Each number is 128 + 32 x the weight over its row's rms, rounded and kept within 0 to 255. Layers, rows and columns count from 0. Numbers have three digits each. The size before them is the row's rms in percent of the matrix's.

# v: layer 15 attention value, 128x128, rms 0.178, rows 5-31, columns 0-127
# o: layer 15 attention output (transposed), 128x128, rms 0.156, rows 5-31, columns 0-127
# q: layer 15 attention query, 128x128, rms 0.149, rows 32-57, columns 0-127
# k: layer 15 attention key, 128x128, rms 0.156, rows 32-56, columns 0-127
v5 070:147083106101171174159117139162131130125133083129062138089123153119167137165166193080125115105141131178126113126122166106152119147122192107132141139146133113081178097077133128147104145123189122106137145074173119166121092100159125101143213090103190125117162187174107089112108135143091095116174187141142084130069083097170113089175071148092085116110137111107191089106142115098111136172166
o5 076:149129085145130150106133122144147092132154099187166142126144164137097099087143136154092176168118105084171083137146187131097173117075152085082128110164093135158190050140112130121123116075045163182125141140131166169174134122168147115136121074163109170131127152121159182169191142125126132175078099093117163133152088118104141117111140109145165174141110139123050115104141181122077159125060
v6 075:136142219130140078143110110133148121159093141145127109115160143100157126093087116183127147078099165142129113149149120193152164181111118142143166106149173140077093142067120123145077108159141160141110090182086093142148115112138136145184150120142129140101164243146079152125194158149132065111133148084127108132121122150118138137098131148150156138191101139082103154086116106133163156036182
o6 078:117140041136114150132125124112106136127138141148104146079080103066115160112128129111103136084108131100120102097108120105149079044168137142169138117163103160136172117104096158114150116111059108076150178077161088106046167147177104099098146112053164090148145090134160150116140145143101160100112121117138149053061149175104138117197107097095134128114105118087068106123159119101072160137134
v7 072:147099127148111148121133156143146096104157119126082054109136090120127126129086115172125174128149154156092150150132076099189113121117105070121176155158162107108134120129188226106078097104104094124093100148119142107109154148150141121161143133132110081160137175103174078179208166133105148144076155151168055144115125118123130143116156175123145098155084062084108171176131088128125151042144
o7 075:149091159154118109175143096112138154133111150150145103107050120073140134154070103091107106046134137087107118163114102126113157149145154121139109080108121131159201147068133088163079106135091124110188159078160135123137171119093168100123061190071145139127135154143085174071136181115155135105110076135146229122143155149127083133108139122121112147105177132075117147128143145153162107069132
v8 084:128108136103159145114108122159132090103210064077085178101158117080111185141101167109112133067145131164102111127104156124174152116072118115142141124076112119171161109151147150107167158059125155134113099068150108163134181141138119136132154096150159147043152135087122154104161146117131156151148156063113153177149104141179083172124112184125142098113196120126170077070146100158102167105098
o8 089:132116178094171198112169123143152172178106138117141139127146133150163096122138140166170103143110079065121083105129088139068180125142169110126035124206110100096179090112133141135167126145135126169152094189130177160148106142191155123111106097134137090091146165195151103132146169106120132148106117116149115145090119108127077060189162144129134094101054128159147125132158182107139127090132
v9 079:080107172150141171092103131167223094145095147161105102151159149098086112112097106206096095097169095121142147116103134075133087144139179141119166153166063093126091125094210114081155119153103103137130155103092137125123155067057150131140136122166137111121159108158097147060144139082167177115127057161119153101074136156097105122110144122162143107116136165121143161078088133099122174109136
o9 076:123092128115132142136131145149078115158101084079152204090132140172079137133156174126130201159097120145096120139121088150147143144130063126117101151145154135109161171162105151127149077130142126077140092135124155191078175206133086153132115166110121128137113143056117135111177145122082163108079178161122115106126142150070094108136206112151095141160172065166187179144186155158153129122130
v10 083:207079159090099115181076126138103138085143064089120177063106165079157137110066187109139091084133052089070144102093135122130131126010084101144131150145121118106147156089141124159113092115103081146158127119105099177156141123111121137145120112151084113124148113162128135097113163179088119147190119129112136151144093169155134168098134157098123107075150096126152109114093128085137158144135
o10 087:146075126153131204081113129095138137087149136161153151090154158099088143067121127126150141078128134122125081113144140149130144094143146106098104136111128112132112053109068133088137158123071159137139191136146120129119128173138173166124245141137116112120123169176152136150129133052162101185134131116175172112100100065127103114136108085154166116079105175205151123168167118093160101084128
v11 072:124129136094124168147168115177141125175105097136085154123151130156115084083092132111146157121107143159099127105085192111090111096122085164144173150105115139131096156150156109079120059119154090144143097082151202126131103116117146115113133085101144071086142138181109107137068191165138155115091133195151152212164128105087190112156080157091082113178136143109148142044102119115086139164116
o11 078:164092104105133109109134171123129115130201145086143113092184129103077092185129092110135149176173153120145094144094114146145143131177127089087140152080129160098135092138138101187130166107150119112116172199157097127108128146158099073142122109170169074094133151104180144165186077168130115208133110122152119064066125152128076157080137077119141121129126171097111111189155130153129061106112
v12 086:081117161110128040068164130138130085126109150183121138153085059120149151144129094112117099144151200144158120116111071138140144092165127141085146125158171144119153186142115143176108110133088166143140120133131155133151131139123080100126085060109137138114126100104152124168157108173117080129077144031189125156199134051120132158118145142117120150093098195114175138145104128173175141085132
o12 080:149128097127148150163151100187131133135108177082119067137118130071140121167090149122095141119115103107100113139111109142157083064131126075198116058116147151155115146145114131084179121097152189151085119118094168100132149145140124115185091113114110121131141177148146086125152063139147173138162119187125147089121197141171059106189140189116114073130079166071142143170094115125106141134192
v13 076:127112074169112138144121130173089078113103105159120104117176169155086145164152189141116125104120066172121100106180139113111087081158166155100157102179040118131151099120106165147138110136131107129121147123173133127158093143118177201129113108167058150117106118098120138090076104122149124082180164116118154142163118192181119082168046122109206147162108131137084073142131131155123127146156
o13 083:126138115080184168135134119081103137117147093171169150211163110133144107111066106142124149117131088159172067132089124126103165174075081094115141164143075121196101120128108176147128229106128095119159138145098164144130068141127125147080135170110145143209178158103124138105125160131147098124141134161161059110131080119124102121095170144109135147090200135104136101182159147111135115169124
v14 081:175130195132145152102051159128111173165151149066066140163089100116144186104145153119142166186121129136129092145168085161112067096058162141176154116146145121126132173117130168146084183113107174160104118145079126106107115124187142124118101124043091129130119114117052082144123110116118161228148122133116119111126120124156134163125121109108154128150093092132142084136149170101156169081147
o14 083:150127124125111134125144105159141150165136110150082123082126149078136157152082146148086087126126156170121125108101188135132178172130107094145136146087124183160094187155073187072111130198100141107147137107180096145084138115073144090123128084128133203145146104206179157162109124053166127131088084084131130099121172099130116117147159073156107100092135135154098161105062063130139104107108
v15 078:135156170141203086098162084147126104150147148118201144116137111062168135084124120127081131166116123120217123074148127187133114152130099115123085147159084122143155101148119106151077088148102119151100098116105105163136131121127091141080084089134123109143111115177130148160080120120135135085134110161142134134117095087176159166028176122133103186162116164088047172186102152127149160111141
o15 086:126125093103101096100121102108105150117108129179177127067086116155088151161089147112104062153111140186105176135115136166155088085128067139183148098115131081150055106146129150110116163173139226045102155133102135100140126155109106170164157140120154138169130139100091114117094105102136111174111132071093094075097181137132113149147096106107112109124098133048145104109087114070101091101122
v16 076:141081128178123150181132154112141131099165190191146151120111129189075135170076149183099156102150129171151108149158135080108112158164128093134147123126132153083101118160150083099115113115119142139083166132117167106106087115103133152123164090182081166130091170116131124129155123143132194247113135144094127072079186198118093104111100166174128115140081124165091154185143122128137151130118
o16 077:104096120118073178165139128164125125116086055086125148144107117072152105078176111140166150132094160147138121122162157102105087151125121174079116117153124140145154136129178128139100114241164104135154136118122175108111144129089154108165097217152158121181141125172169151088162136166088113128176096130122108184163146116114121156088151093094146145072199080137116133192145131167123120177157
v17 069:164117163117108135150125093098129099118128100127116131093129111147081063159105137133092110193116096118092116135097133069097096112121101123104156117114164066172160121095101054161121092086093074074160140154128133079139115118075094120164092099115138126119095105113160128101107153110088142084096156083222104140096182120107173102146082210184139116159130124156187143139073130128203133148116
o17 068:178084140135151135108104108137168134084139158071146079124168129136128198117097121111213144136175132145099173125110128142237190100134127145115072120110113134104117112110171173122120119120112158157156113207120087167161147158159123129134097148133138135130139159111111100129151119173110128085193100151165119116127106105176194128085136098108065090141181121196114176177170140141125179155148
v18 072:138141066105137124190159133107136067124162133145149147098155091127121106105198135016113188135138126134134133113120157170101172089140142169106177092155098126114127109142120107108210115146161108129138140088142146213081084166087117120056124170066061142183102125102113117191132108114147161112139070111110139105195135172115100111139130109152128117169134159139153124137130130127104100141173
o18 076:091121100158199117078138142124093142112119156114162151201161148122115067150107124146131089196129129172135068136151131114139137180116092133123147136110155126109085083162157066155113065085171119126134141159114088105144108086138166106155170086160162079142199160146102101077125184138047112147157156141144133114137150109115137108115146166053142057111076125165092115132079150116100094141092
v19 074:074126171150129112152141076113152193125096122147177167147103116101161132109188133108144117121130094109147194197179097158136171155137140100170106177091088083170126115146110157152115157098105098073116140108144158165145128206096093100134123133158112124154101130132141163130089117095165142073098115169115116214114100111150111073124103150148118128078125142102174079184165199059117096113134
o19 079:145178078151114112101122144090176110115162111117089098130134136144153081127118162169151131119079107119140171156091103134127130143140135081168092085072120121134034117117092129132116165135088166105163084142112109150156150127114206158112132075179140147082130113101097143129065131084111151124120149036111118148196115173160104158153121154087131155207106112202095072103125088130134102147172
v20 069:104077075109112146153107071134131064145122102147155117149108132150142163121120056118067216155135074131139196147102093116117170115142143130136126103100099089105169056152160073123167115144181142102081127119147163146149172123086164110129073135118142137152144127076092120122133053097120126135112146152084142076064152109064129118125162122161103128109106094087090190166141122128105072095114
o20 076:163103093142129187135109129129130137146126127191080161169058175127096097104157139154154096103131151114126073163103140109140074181129121084142129142112187063120103178148182112202124110100117128129160155178133122132080088132104106142164163136173129159124085105082110150110114173142131163085129121188119079178227150131117151125114126183105122161159139110175145134111130187151054107125145
v21 074:133132116105078088167176140139150112109174118113105106161064156106172107142079152103151188120154142130132127146168093134206101128142040106084154113069118089136165143123098105119175112108076106172104123078118147101140140132171144117129056124144172111181206126131151143155140170123182137121126068066154168123146094123150083141156139091161135194196151105123141150152173138105133134158127
o21 076:123154179157148136113148090096142108116156089162168124097182147121099132126150142148147085147128122112109162114203116128128113098100171145138146140128181140163198135205135162105109117191117153120182143157149083030214063116164166163111156123141131145093128103098099115078169104099101144112127123156105119108122182185097140126135095157102091128082158149150173140192149142165180120152171
v22 073:138099023140132202125055161122107109094093146077158056168089130155113115156101121065117141152135164165152126111154158078104137118139155167111125152120186100093126127177090106132155111129155080120140174138146126124138081132148117106182056138209079136111085124134185100138072151117119126119095142146101152119115169124125139126167068172141124127108095127110130190118113107126101059149107
o22 074:142118140136149112138105203114032105200160133167181118120163146127164120174164110148147163114150154118124080116122082123150103177107120141102137131118069108146085108078168091145146150171112138154137070140125152100126106096071142115120092111132131146199129127108062148148127050129172119172153123174104102179134141115076172150063156073076146153096125133181111162113139151185161139125142
v23 073:047130087143100100098096120139108146196094177168189132114121137127126097106109082125097122184169080143125144114109089111096173123141153125098175070111127142083199096160155142134173146114137092141126128055137159144116118128107127136155092125096107161108078089108147169188124167107118180118093184100142068148149145109106098108136133150139154145131158220098125103112124135155137106185043
o23 076:165085161100155085164168105103117130100106173070111106211170080160141002159094138160111138151124183159132101116077142133125108155139073136116093164103064154165092138093130113125146051088128198113100138130145118114149106152143156100090153120172114116149123120099083076046172145153142145137117143147101129132150144138129102124156177148089126124140145091122124181150136123104146118132178
v24 088:131150117120099198103111170113191110128171135141137056096088142141068164133092138174151113095129116147166107096089074137120063174149141132131145125165157112135136135100109183194122120105117189105087155208141095109170158086110119124097105099155187119206119175129124106131147125124123112080125053154175129106106124189136113143075127125149165137183116128132130166068126107135104116100181
o24 095:160133148136153096123125086120115068085120141134088094157109162089131184082140132122131124102116107109085099130130112125126155109123102107162146094161108078080182106153121130069091103157105089083183113089095122080100115167111109147150094165038161128153190142114140144120083141138151107123091185143140155080125085087080194134130205128119114142124182142122207170086087100118080171139100
v25 068:141166144071158161127104117125104156119101126192057147050203150184131151156155089128112111148133165091168150110076125142140150094100126096110126106061084138098093132137148198110143117115200138148137142108139115119174140173132148148125102185086136117114106136122111183138131140118112191150139144058158157152162135177141104119166166095137179079101196064120111115145153139089190122112121
o25 071:129189148146100150103176158177121144117126143091154115133107081078152078131082134142157177098170145145116146117133127176130166197166124094123155178133160104128192170141126095156155104147117167175109116199133108124112132093108152119152205153161125172063158100114134126087092210103125119119136119115175135146094115108133137072134145129115101103185107174136110072134184189108137182184161
v26 076:126111123132139160066157168123126120159150131071180157109114105102137065150153146110122100167182117131141154150215109074160141092150169139132154108074137183175135125127143116105136159155126137148130143170150129134173117114144061079165062150117092154099169059107142174130111103123125134149135141154144108066187144143111165059069167156107174132185130126137157054135159178130117152179124
o26 077:107153173098123120117149142129171152147067149109127152164160092137170128196091132134097130134116198129123164111153090127183133134145102169157139184097111120178094141127124155128097143097102078086162087142095175101141163180122137089175156109130130121082196105138105111187123076123168119155086078160162085183205144115176131168172086083118083090102141134151124196154144076123122120138108
v27 068:180116115168133084145157103172053112158130117151107135079152178159109175122150127132086093157091154087128155095061115127118094121134143076208116188160181148133139181122161094113122145099136128109100093163154169121101105142156120120109159088168158158179124191155134107132141129104067087155139130127167064161116109079101114119171141184150191081139138067098106085105073124123113132105155
o27 075:092141118138159165155131119134171100142110138108120081128076155105147131158065118092157163134138202084159134147102175110082164134146139152115116122148024135094068132100120110110116109117136153127139162186173147165166205157126091143128142168145073116136091159118122201110119128078138155141176124147086164088043148095170135155062129104100113099154111106087105105072157128142077127114112
v28 081:118155134127159119122094120132151145090168157140144091162062090147110161114097192125174160118150140188152145101114142109044121129098130159134161196068172074162144141112106067132115158081095076140126146096132135138119126081094145151142119139146071134091145066132114119146190115115131107106080132122144172116129132182082161086147129200137142142121154174224125115093199117144087156130139
o28 085:067120138078161159138109136120060099136144109069131089116140077106119157173178129145134143138139070084075096122104079107149111116099092147116077101110100180102167102191147155095128126174126115100107097099130128100136121138148145119078136109145151147113157152136108121147100052144137153083222112111169116086137147076162120138151080065102121159107135073182122201141086136075097108092150
v29 075:112143112133188171089125160153184141137168125124111163155095105101055105110116133083154111109118168155103187079161160133104136142103149150198178167063122097121096145214155121191137126101141087102101139095087116148138138120156096173127087152061153119110153088107104091140165089167089144146127130140106169137085086104058135071108146140135104078129117121174079187132130101093117100147141
o29 077:164134110130053169173142104134061113162127115132112130121151129119169144186184101175151156129135125105110137140113105146192101158107097133163120156158182121092115158145137159160084133177085142164145115181153113117090129160200167093126132121217134106087202120156078166140109065165124108119142135101103135176168161103086069138077161135192105108135108111144126110122065160088145107123103
v30 081:136141122150154109133143170159159181134116128132151160105086136142123118128111097144153149116088178188125100126163125082126098192128100155171175185102104084142080109199181153158121101105107127106150094107113115142167173153159128141093108191124152080149146155133148055162141091105145129120129137177112157129128117103105119125139157157212046201050105154178153183109143122146080149139086
o30 087:140114119138049140169107099105081145110150136165100109143154120150136114169166092160133115123140112171112176118067127173161134103114124131099116094116196126114163125124117099092107147198162071056105139062161149085136168090158137137107049137110096103100114098095105187123131105130122170146164159141125135174139185153100049142065109127135179113161078118200168127109098127159146118164123
v31 074:146117166125123090120137136165080106138174150123090182149132067101212154108127139115074148131164199131159105116071121153164111148122068125153122129127117148136202060105156183095187124157151135124199113111162124055159207109138118158148134085143137162118172117102175109152122157126110126106146165113131073124157099112127108149122104105068158090123165189132108055135143162135129139113152
o31 075:163123152161111126039135101142175192115100123070153108145177142122068157179121081155100112153086106125121090149107115134120119075080136109136113143159131136143130192138172183110162087064130183175106156052164145116136059158174162150108121162127127152169084123130123184144173145166157120163104133110158133069090129207090129146158114121126099112120105151107141108138118126079155116168165
q32 118:183079149097060147183148156067140143130098164096170135120067111175145135099143063160160105193176103106201139143127130114126098094139179118101097123112108100113126112105119149113163169082074156078076104113130105094159094123124122106144176136104193131119130143182168175109144160155117140125154183128146147110144133102147072133120137076163119089164150121188064126161140133126068142080138
k32 120:106092124109067132114106118066164117094153142132151118108077125158178144141096089153193107148165149127170091116126157175190126118081131172123084075126173140128119128158112125105150135140153096098137197144097118168117104154148154066121125063074170140108071126127159147148141160178089148121108097125149136113164113134126117138103137131178085149126151137144045214196088199115077129113110
q33 121:121103119137089175169119084126167129181149114152130142158110138160134120118168203088134102124194072115094194113168074129108120065097132157087086163115125148159046125158171123153154155091145179182087145137113126119109108123137097176154067126200197149110084106147130124093150155139117126157102168099100135096118117086123068142079108170115134103066122080114106130126125109098079150138100
k33 125:146105066137143124098068084081182158166096152167159115082112182179204099133138130161174146140128125117131108109106149130143157110115102165126126149154119175157133078123153180161144166177073116134126093067079134081117158045121167164089125107173129161187096125159099136096117146089110117136159137076113078111131125120154068130123168199133136160111144147130093087093096148089135119102076
q34 123:140103156118086146115092166085144110139143097105122084088102117152166151128139149175140120131108154086071137187109157138129151112095095115121132164160144062138094081128121165175106157182149119167146089043189113132096143126098100179102134168129095121171082142150124136202139065126105129110138129062095178140146125163156095108128109135102098093093111194097113079089072137151137194189146
k34 122:128101135083131109095121126127088110169188158106149172161140100122163168166123114165139080115147165075108064147112086167110128096132151150145125120230207092115182124150130149091146186109125127111145131115193149092118140129086075132165115200166142127106111124147055126134136063103149130112143082128106181126162130111132098129141119088159091092171055144148128086120083102134119144085081
q35 112:135056116077090116168135152134179081114160125122093120173141152140095112126062081078119118132151126161124131156135106112144214149126174146082159154101154137137122142086150103148070154134100202133120116129110109146145180160166136102132155212132198158129097109091143141104158097090115086074060136168153137100123117160145140122148121052077152171160140115096114132177094172126161096170137
k35 117:191106141071157116155189148118147151088162131180132085160111132177091095102081134100115154141115139095179179123104137111154188168122130183073164147104122131130110164145094092139140131152137126124186101113118047123128133141068169113108164189134179137122109046109122152075137149101222116092100120158130150150163165141137111083111087103089121138120135099084125080089109130163092096112149
q36 112:084105072133101162169153151140121182086137113129134157068135163123150147179161105134071173162112140177125134134108063155080069105113168118086091140132106152096119119137132120190151183149115058110235140127098120170108131140125119159078152054175081101123123164103119093114115195130101113111148157149154174094135173142156127141114156129096141108185123137056082140100120125140113125125101
k36 118:042080105131111168146094132198143106148128160178139151127110108144187201203138100123129181151106102112159114170102134147088125128178134122159113175154074105139128128087090148181159103096099110070132060155091095124118089141137161122145167126167092072110119126089131141085144188149114102145133120145173200102161129111104138155139177152049149077148125139146123107144095094107136150121155
q37 117:141075092100132099149143115208111097070149161204133091188165152100153093081114211136133098149171105130108150171176138171106173098155091176112129121155138127124143140116103147161155120154113066088063119186161076117110103121097107114110082112093096175131132102115106107192133142123129140149164162150138113065100114155169164123149094101149140084111146128124103157088195155154171161124125
k37 125:102127124119142099185154113172142096142119081134177101105138165147115077086112141121131135127127128108092168122152154173088139104127107133152126121152169170102104105133133131140104102120189194026153067112150141154134088101122073115126115185120113213146109153152099160172100144139097131134137144151181166029096125089145098135134153136151106105045175180104127169105177116125184113102097
q38 117:076161182054145160139186097151070145106160156138080040099100102114120170108147172099105088130127128112200129114108092148098047140150131127125121129120134073100084107179164122177084121188118131173143142136132156109131163119165181087150133129083099163114169094128125144117150103198112168137177126153124141167099147138161143113198107120180126183140155118155093144116091102133133093112130
k38 126:109176142147058179163166108140153101178158142192104115097068136071043104109168145133104094096105104116130082129130122151142110137165112089120130124121132163094076120150167147168168124133117123135137112099129170083104108121127180037116125185122076120111178090076125166125114099175099125175138113138072112124143178114186186108167086147107107160127096109165126129161111133091072123130082
q39 120:118142116153067119125117124124169167088089110076148095106117074124174154181159101145138149077112124156161170031139129186182188101089117100063162106146147167151140115172105051138094131142123134174141151147116142144164093114100114114131131138129113130131097089081113102101117157119148125098148115159099108162166111117088164102124153123192070087186160141167106186106187147096159149170092
k39 128:121125155199096128168175051086144121120107126089133144154133095121142110165133119127147137135175131160099111127125134158202175117087167158117137211160141066119151133126111161125129125079144122182107084168103109180102097090153150097135141154113098101095096095088131136097132187110093137075177176135040098131126106132131139112099073144145076122139158130109142142134098089134241145125156
q40 114:147194154141133153157167142098115143132124124109189156167103227114138151162157122107099130103108063156168123210062149141115123105123174115137167141160104137090116168129159116131154098142120108130145129099120113161091120093101093183183089108154118147119105102149079119166143110182157121142125135120111144112152104075102160139098098075178097111064112097124115169137120213073093058143177
k40 123:148122106179137157122121187130155136068107138098159127176122142112171196133167088129155123135081123157186145176108157093116099097126101073144186106113148115098092109061160137141113141128130088089123080127143158139139117033134088119130051148141076114144138127107105138117106146153162106125155114112140110172157151053075149111104135099134064149177149140137105135062173225118111118147141
q41 117:056086186085136077171133116160166138102139148144107176132140108095167163151156080173135153176132141100112136109079168147133090123121136120092179135095125113194114094132141152153164081077109103129157167169131116097101188132107108105116140094071148103182173113137151112216104121122070124124064162107128177096099144149091153090100097134139137165106130136111206148182135098098100118178110
k41 128:129133132103119120152163148164125136148125141092121127112210089143172152131119144164112158115139062164151143093139217110119107042135166091162114041132163104124156090138085160125138092135161127118166114158135095145123117082145150094111130132139169088164153060174158151155119087104136073125056197078124148135112166125100108119178119110131202117083124150119156105173116158130073130171096
q42 114:179067127160191188127140177128122126128132133144090094073122140161059148150138102086105097133112088137091134170076139191159137125164083137133110129186162131115122087137102121060138166117117158171125130144158128148096145184097123080127165081137148103167201125072106097119065108141079132104111132096106161113130155100126135167087116111188143150088175086137092081089144171107189126158128
k42 122:099127199147143166161090161159100104108135142166201194121133073119053090146109122113174135179142105115141173111095128110085154122130072144136130120185141102123091136121125124076071146099096113149190179148134095118103158143105196142161133103140154124131127100068182086095078103123110129187135107057117154126106164095147117132108110080147126126109129172158108139093160159068165111099072
q43 124:137078126130126119094146118161195079111114153164114141144107131125141129086147125129132137115108128150178115141194139137108133102127119094104149070090122102144117142179160114156181156141154129164111211086069091158141120137159212156123098143162096148098119154162132023179134143087147146058117141058105188087097150126125160136187194103125099121123162126142067105088107150097123121093134
k43 130:137093138192151113071165060076163111153110185114122153154148159089110105153094087112115122087131176164179088174141166085122145168094130113096099161114109115119106142155161139116106125135089119090195180148141111095072056124122170097126107132096118177088080123149104178164104147096115093122144125125167178091138183090151155149135141196115112107142119157088142151119105107062131115097201
q44 124:141133115173168117200073116147134127158095122110156131082094179073190125151151098105089178121160084138110133129126115101114153134120133121214114146106173121089130146113149179090133126128163150123069155112125071078180126120133126096147177119090106149164155129125154105157090154063154121100100105181130132130119193139191128095102129196121101142089068075120047141112133128172105120183128
k44 124:111209087110150102102118125121121125133118148157122080094081108101161159162150078077127086087168115142097138133132115116117164119191108112126156151131155072129123151087195118163102103105168140172181170114043177101159131122121142128121190124094137152161148072118112064143159166130159116150114105094185169083107110090141103151127087155151116116130088156114030129091110141180087145171138
q45 121:200159178103119100147137178181136128128085178050152081156087181096140137107170094143139171124147119143027162109131086129086132136094094132149121118143114118102130091195080122151119135100119091136148165085152068163090136118175061122058149142129185113102111137073137156121145163145156116123179106117153146110123099145157149134191152114124146128138098112134150150184138145151177080107105
k45 123:160127130080159172154109160159113108151117167120130101128064070141158152092189106104179198094148096144139128171113102141097136115127125130215116180138099139082161150174102114054153136094133116132106152084091077148120183104117120100092033165163131128058147135134195178136136136173123151100126122127171109086145099102129121154147095097170145115118105110066133128153158128172125110113173
q46 115:183121121158154112140176063134102089106119110097111106075111179077200140171136130102095088141153132145136158126113185135111120178106096174119138122118129168174127074136130125191186125144115184111099133096118095091161149137148122132066148161112099164092113101110188131135161168092138083112113090172127114188085193087087106115126112088144136111123095151153164083136117114100149057096055
k46 122:093125148164146143101198167070124162162063154091137119087089170103141179162088131069145109100155101092136122109147202109162152170117099116109146096181131148124140143164114126112197123118135083100138082082114145140140137128177136160074149104095139146102112143124166137155184123140115174171099134133140153145061154180140184093120091110097124137175112126078092065105152126160164086053110
q47 118:150117098136150106177117126080180147155090159136174144069099164086130120075105158093113109154186191141138120083128171178091137121161074087118137101144161142119134109088126193123133180157132063160140094174148150140146070096228157161128060103187096117137144090072112126126168103135165166132130172120128130138157165158093123139131082059118119168140143118110150116167134144115123103100152
k47 125:088053110121154147135111115097159149138128105088140184185092099102125103167146147109140125103164107071139121105118123157152159141166129104169143109075106154143110161093112084146134169102182093152106093154160076086157092072182130149060184141084143156139089150092119055172119074161117191107173155135155136099092213130134142170152122114113160139125129156096192155109119140107104101115169
q48 111:189106182131127092152166052122193125125156072182150168126118089130160099111082076105159105091060114112079155141095178138106062143180105141143090095113125094096084108133115157139130110157151082113137137068185131147103074142155096156140170129125115138106173131100131152092104161125170149182139122123134132119170074142151104090123195099197116152156076159106150134170139085122128117149133
k48 119:156131119163101193105132104129153145124157090151086118172075047140198099144135137114110112099112092153116169120100149148107049149123107037182099148126173066095133134157137154171129150191114146112123170097140145142113133111095137135188136157107163070137117156124186123174130143061121164156118109110142144084177132175089087141119113135132180185134127133138119135162177124142148089058127
q49 119:114093142133120092145149183138102132199082046133086091103205110120105176129093101106134123168119191099169129128145145092115157102059178090118090114124181105073072122117132138136100119104126107146129193112121143164104137124154141176125085114120164122138135105145184165119170083140163093109102127123092094078121170135143142098101112107104162107126127092121135079082238157145134176111116
k49 121:139079121103131120137151076165137170163134091175185108151150122093108190141117141088142192081093168145185084104114051094119136100104102138118088160140159094148097132082126102167145136180153129166081129097168054139142156159149119110089160134160146138193080091136191181156139108080091122166131144153095115136093139114123137154108168115208121074144132107088135127113156129107062139126101
q50 119:092082133163077084086157140107100168165133049125106103133131147107157105114143129099166153106122140114128141080100104114148120096200117135088122149132116133127112128153159111086104189163115176113135146113117149098197099096128095139115114089097144110040153118141124131182100173140083079147120114132116094149082111176167076195169101128081131125122081160137164163119087201063170171170150
k50 125:167118131126123160097139109098152142131142086097139130099153156104121196137125172083097174142109072125147170139161086193161112088173132193177163135121144145109105096205123131096134170207149119104083107126129116109140095144109164142209147137070140105093137097130117085098174143148104073094119116099135087116107120157104112115247141159109080116133135137141116092086145118117134195152148
q51 116:140139113085193082157110123084154118178156140074082093116123103145186167123155118146160170150149090121139136152153139106143151084115156145049083121121154150101122192138177135101103110094091143105153090185148115120162117112057156209117131171133070143117156174127157110129090142134100123148150086169065118153095159169117130070109121119187091153128156168075163120100103121130097096115063
k51 120:133115157137167100145148118147128107179212168084104067118090152106150128192132121060209126119114136159167124119124085127113096155149162092090084104174154129109139137146114118112149114124163128113175077143088172199199100093084132170116128056109142120134176171069101122107140081070129088126141153141077148150128113108152157104127174125102085126095196150128160123139126116129084081126124
q52 110:139137110108132180133180117115124065080122157121164122196176152108140142092144109137156105126161106078055050103170082154181116125119175128097156147115162077090142092111140130112172118107112183141202147126134049137171113128147207163123086092153086098107149153100177162119128081092115139164100140114152158157153114083125147123136126140105132081079141111085125152177171087118154163136105
k52 118:161135130123132121125151076062104176123163069123162089144163116120141114060146114097153121162136073041133105160174153132139105125136134124144139125115146088101123061129128124109122124120065197141168139091127098114128162127131122109065135106179110123089120200055105119158164113109199075158082180131141127114141149080115173109122138171110135102160114100089156153192128134082174116198129
q53 119:122144083126144152170134121106164136142131107097128097159096171155139148096068123112145141151087150110117130105087110085148115158158121107123101109139116117167134141118199128141144147172150096043118186100105133152165135157129110068079114095123040069159070140120139116137151102131106161083082182113147085117167108158104116164105120174176060078071126159166135067125122178100188085165094
k53 127:084119104138138126178139076143180084163133126088128102211122118098119170155089116080085149120114087115120103073110140141108146201154146151102120092111158132168095131141142150121035155130105056084122188152161122203144203131132103091141095128162143147111119132092081129117164134181105129165135105091129117119145139126092129128115113177146147164133140170124136034055101153123155109149145
q54 125:105116158131137145132132150132079064075123152113189156112131086112092146105121180091134114188131098213153160085129104143124099142110173134128186139098184083168154119126123111104122187120163107150140142130132077181124113087143092188184189152132088106140152155154079182127147144122168150134099095128124132164129132201157135097085147171060088142085080143097154174110126186133119105137099
k54 128:046130174075124097163190100154101104099115104110133060101159118112118112125165083056125132158127095131147170131116097088153114142095150126145149140135149117118126111110117173124149178160125113138147130160118093058118058075077090114127112113148092137127082155099114134137063127131136176121109093149113120177119081172116109222145116124121156128161090080127164133130051163113077180067122
q55 118:170132097089101110122146137151143164099146105130169159134160098111113159133117128156150150170154063119176158165134141112090134161143106171119084120096024111148079112096145137092113129168119122162075157114187127170130085166117086182143117181074116149190121186192093141101156129108113115158138099138138127097108155099064171158130056124133104127100122152092120088141082122105153117046078
k55 117:105111133139112123125107164107132137091190127103116133118144136132157104166103085131064142088065124156175139105131075135080122103063131182105154163105116129180159105149121173115137122161143133105140136087125137181211070104125121098148096146105119186145190146115109167135123126191177163155124145135126077127150132106137190192128073100122175135096162154106120124117115075115153087053044
q56 121:114071135098143167111125113130148042104132089106143185087114084173143111137132113154122112100099128073115130123091150102077104132213153179088087206094135200083146109108148123080147061123142112210118118131098100170137085191144116147113125161105093104115132092110164089181196106141155107109140090150117176137128093122149129165112113136137112106121123084154133152161136176112119172088107
k56 122:154099159160157173116134083123081152135105142079131143129112129195139078082161083148077137133126096120156122149163130104097045141161112150067059176183160137153167128134133139150102101086143063182157145128136170135152110150086152092110180173118081133146119145148165119152180127095164119130131143109153108141076125147118112120142074130111123112145128130177131171076129230082117182102082
q57 123:111109131153103096146102223112146183132144109149158114172053102146120114094098158120082160142139126142104114076164137148092137161101135223118132066092188129107124111085142148125106082146091131103106133098188162166126112159159172143126137105171094094111104116131103103129116154127133051174134099102115142156095160138145114112091147113162099105079177140094175121168026099126116133169169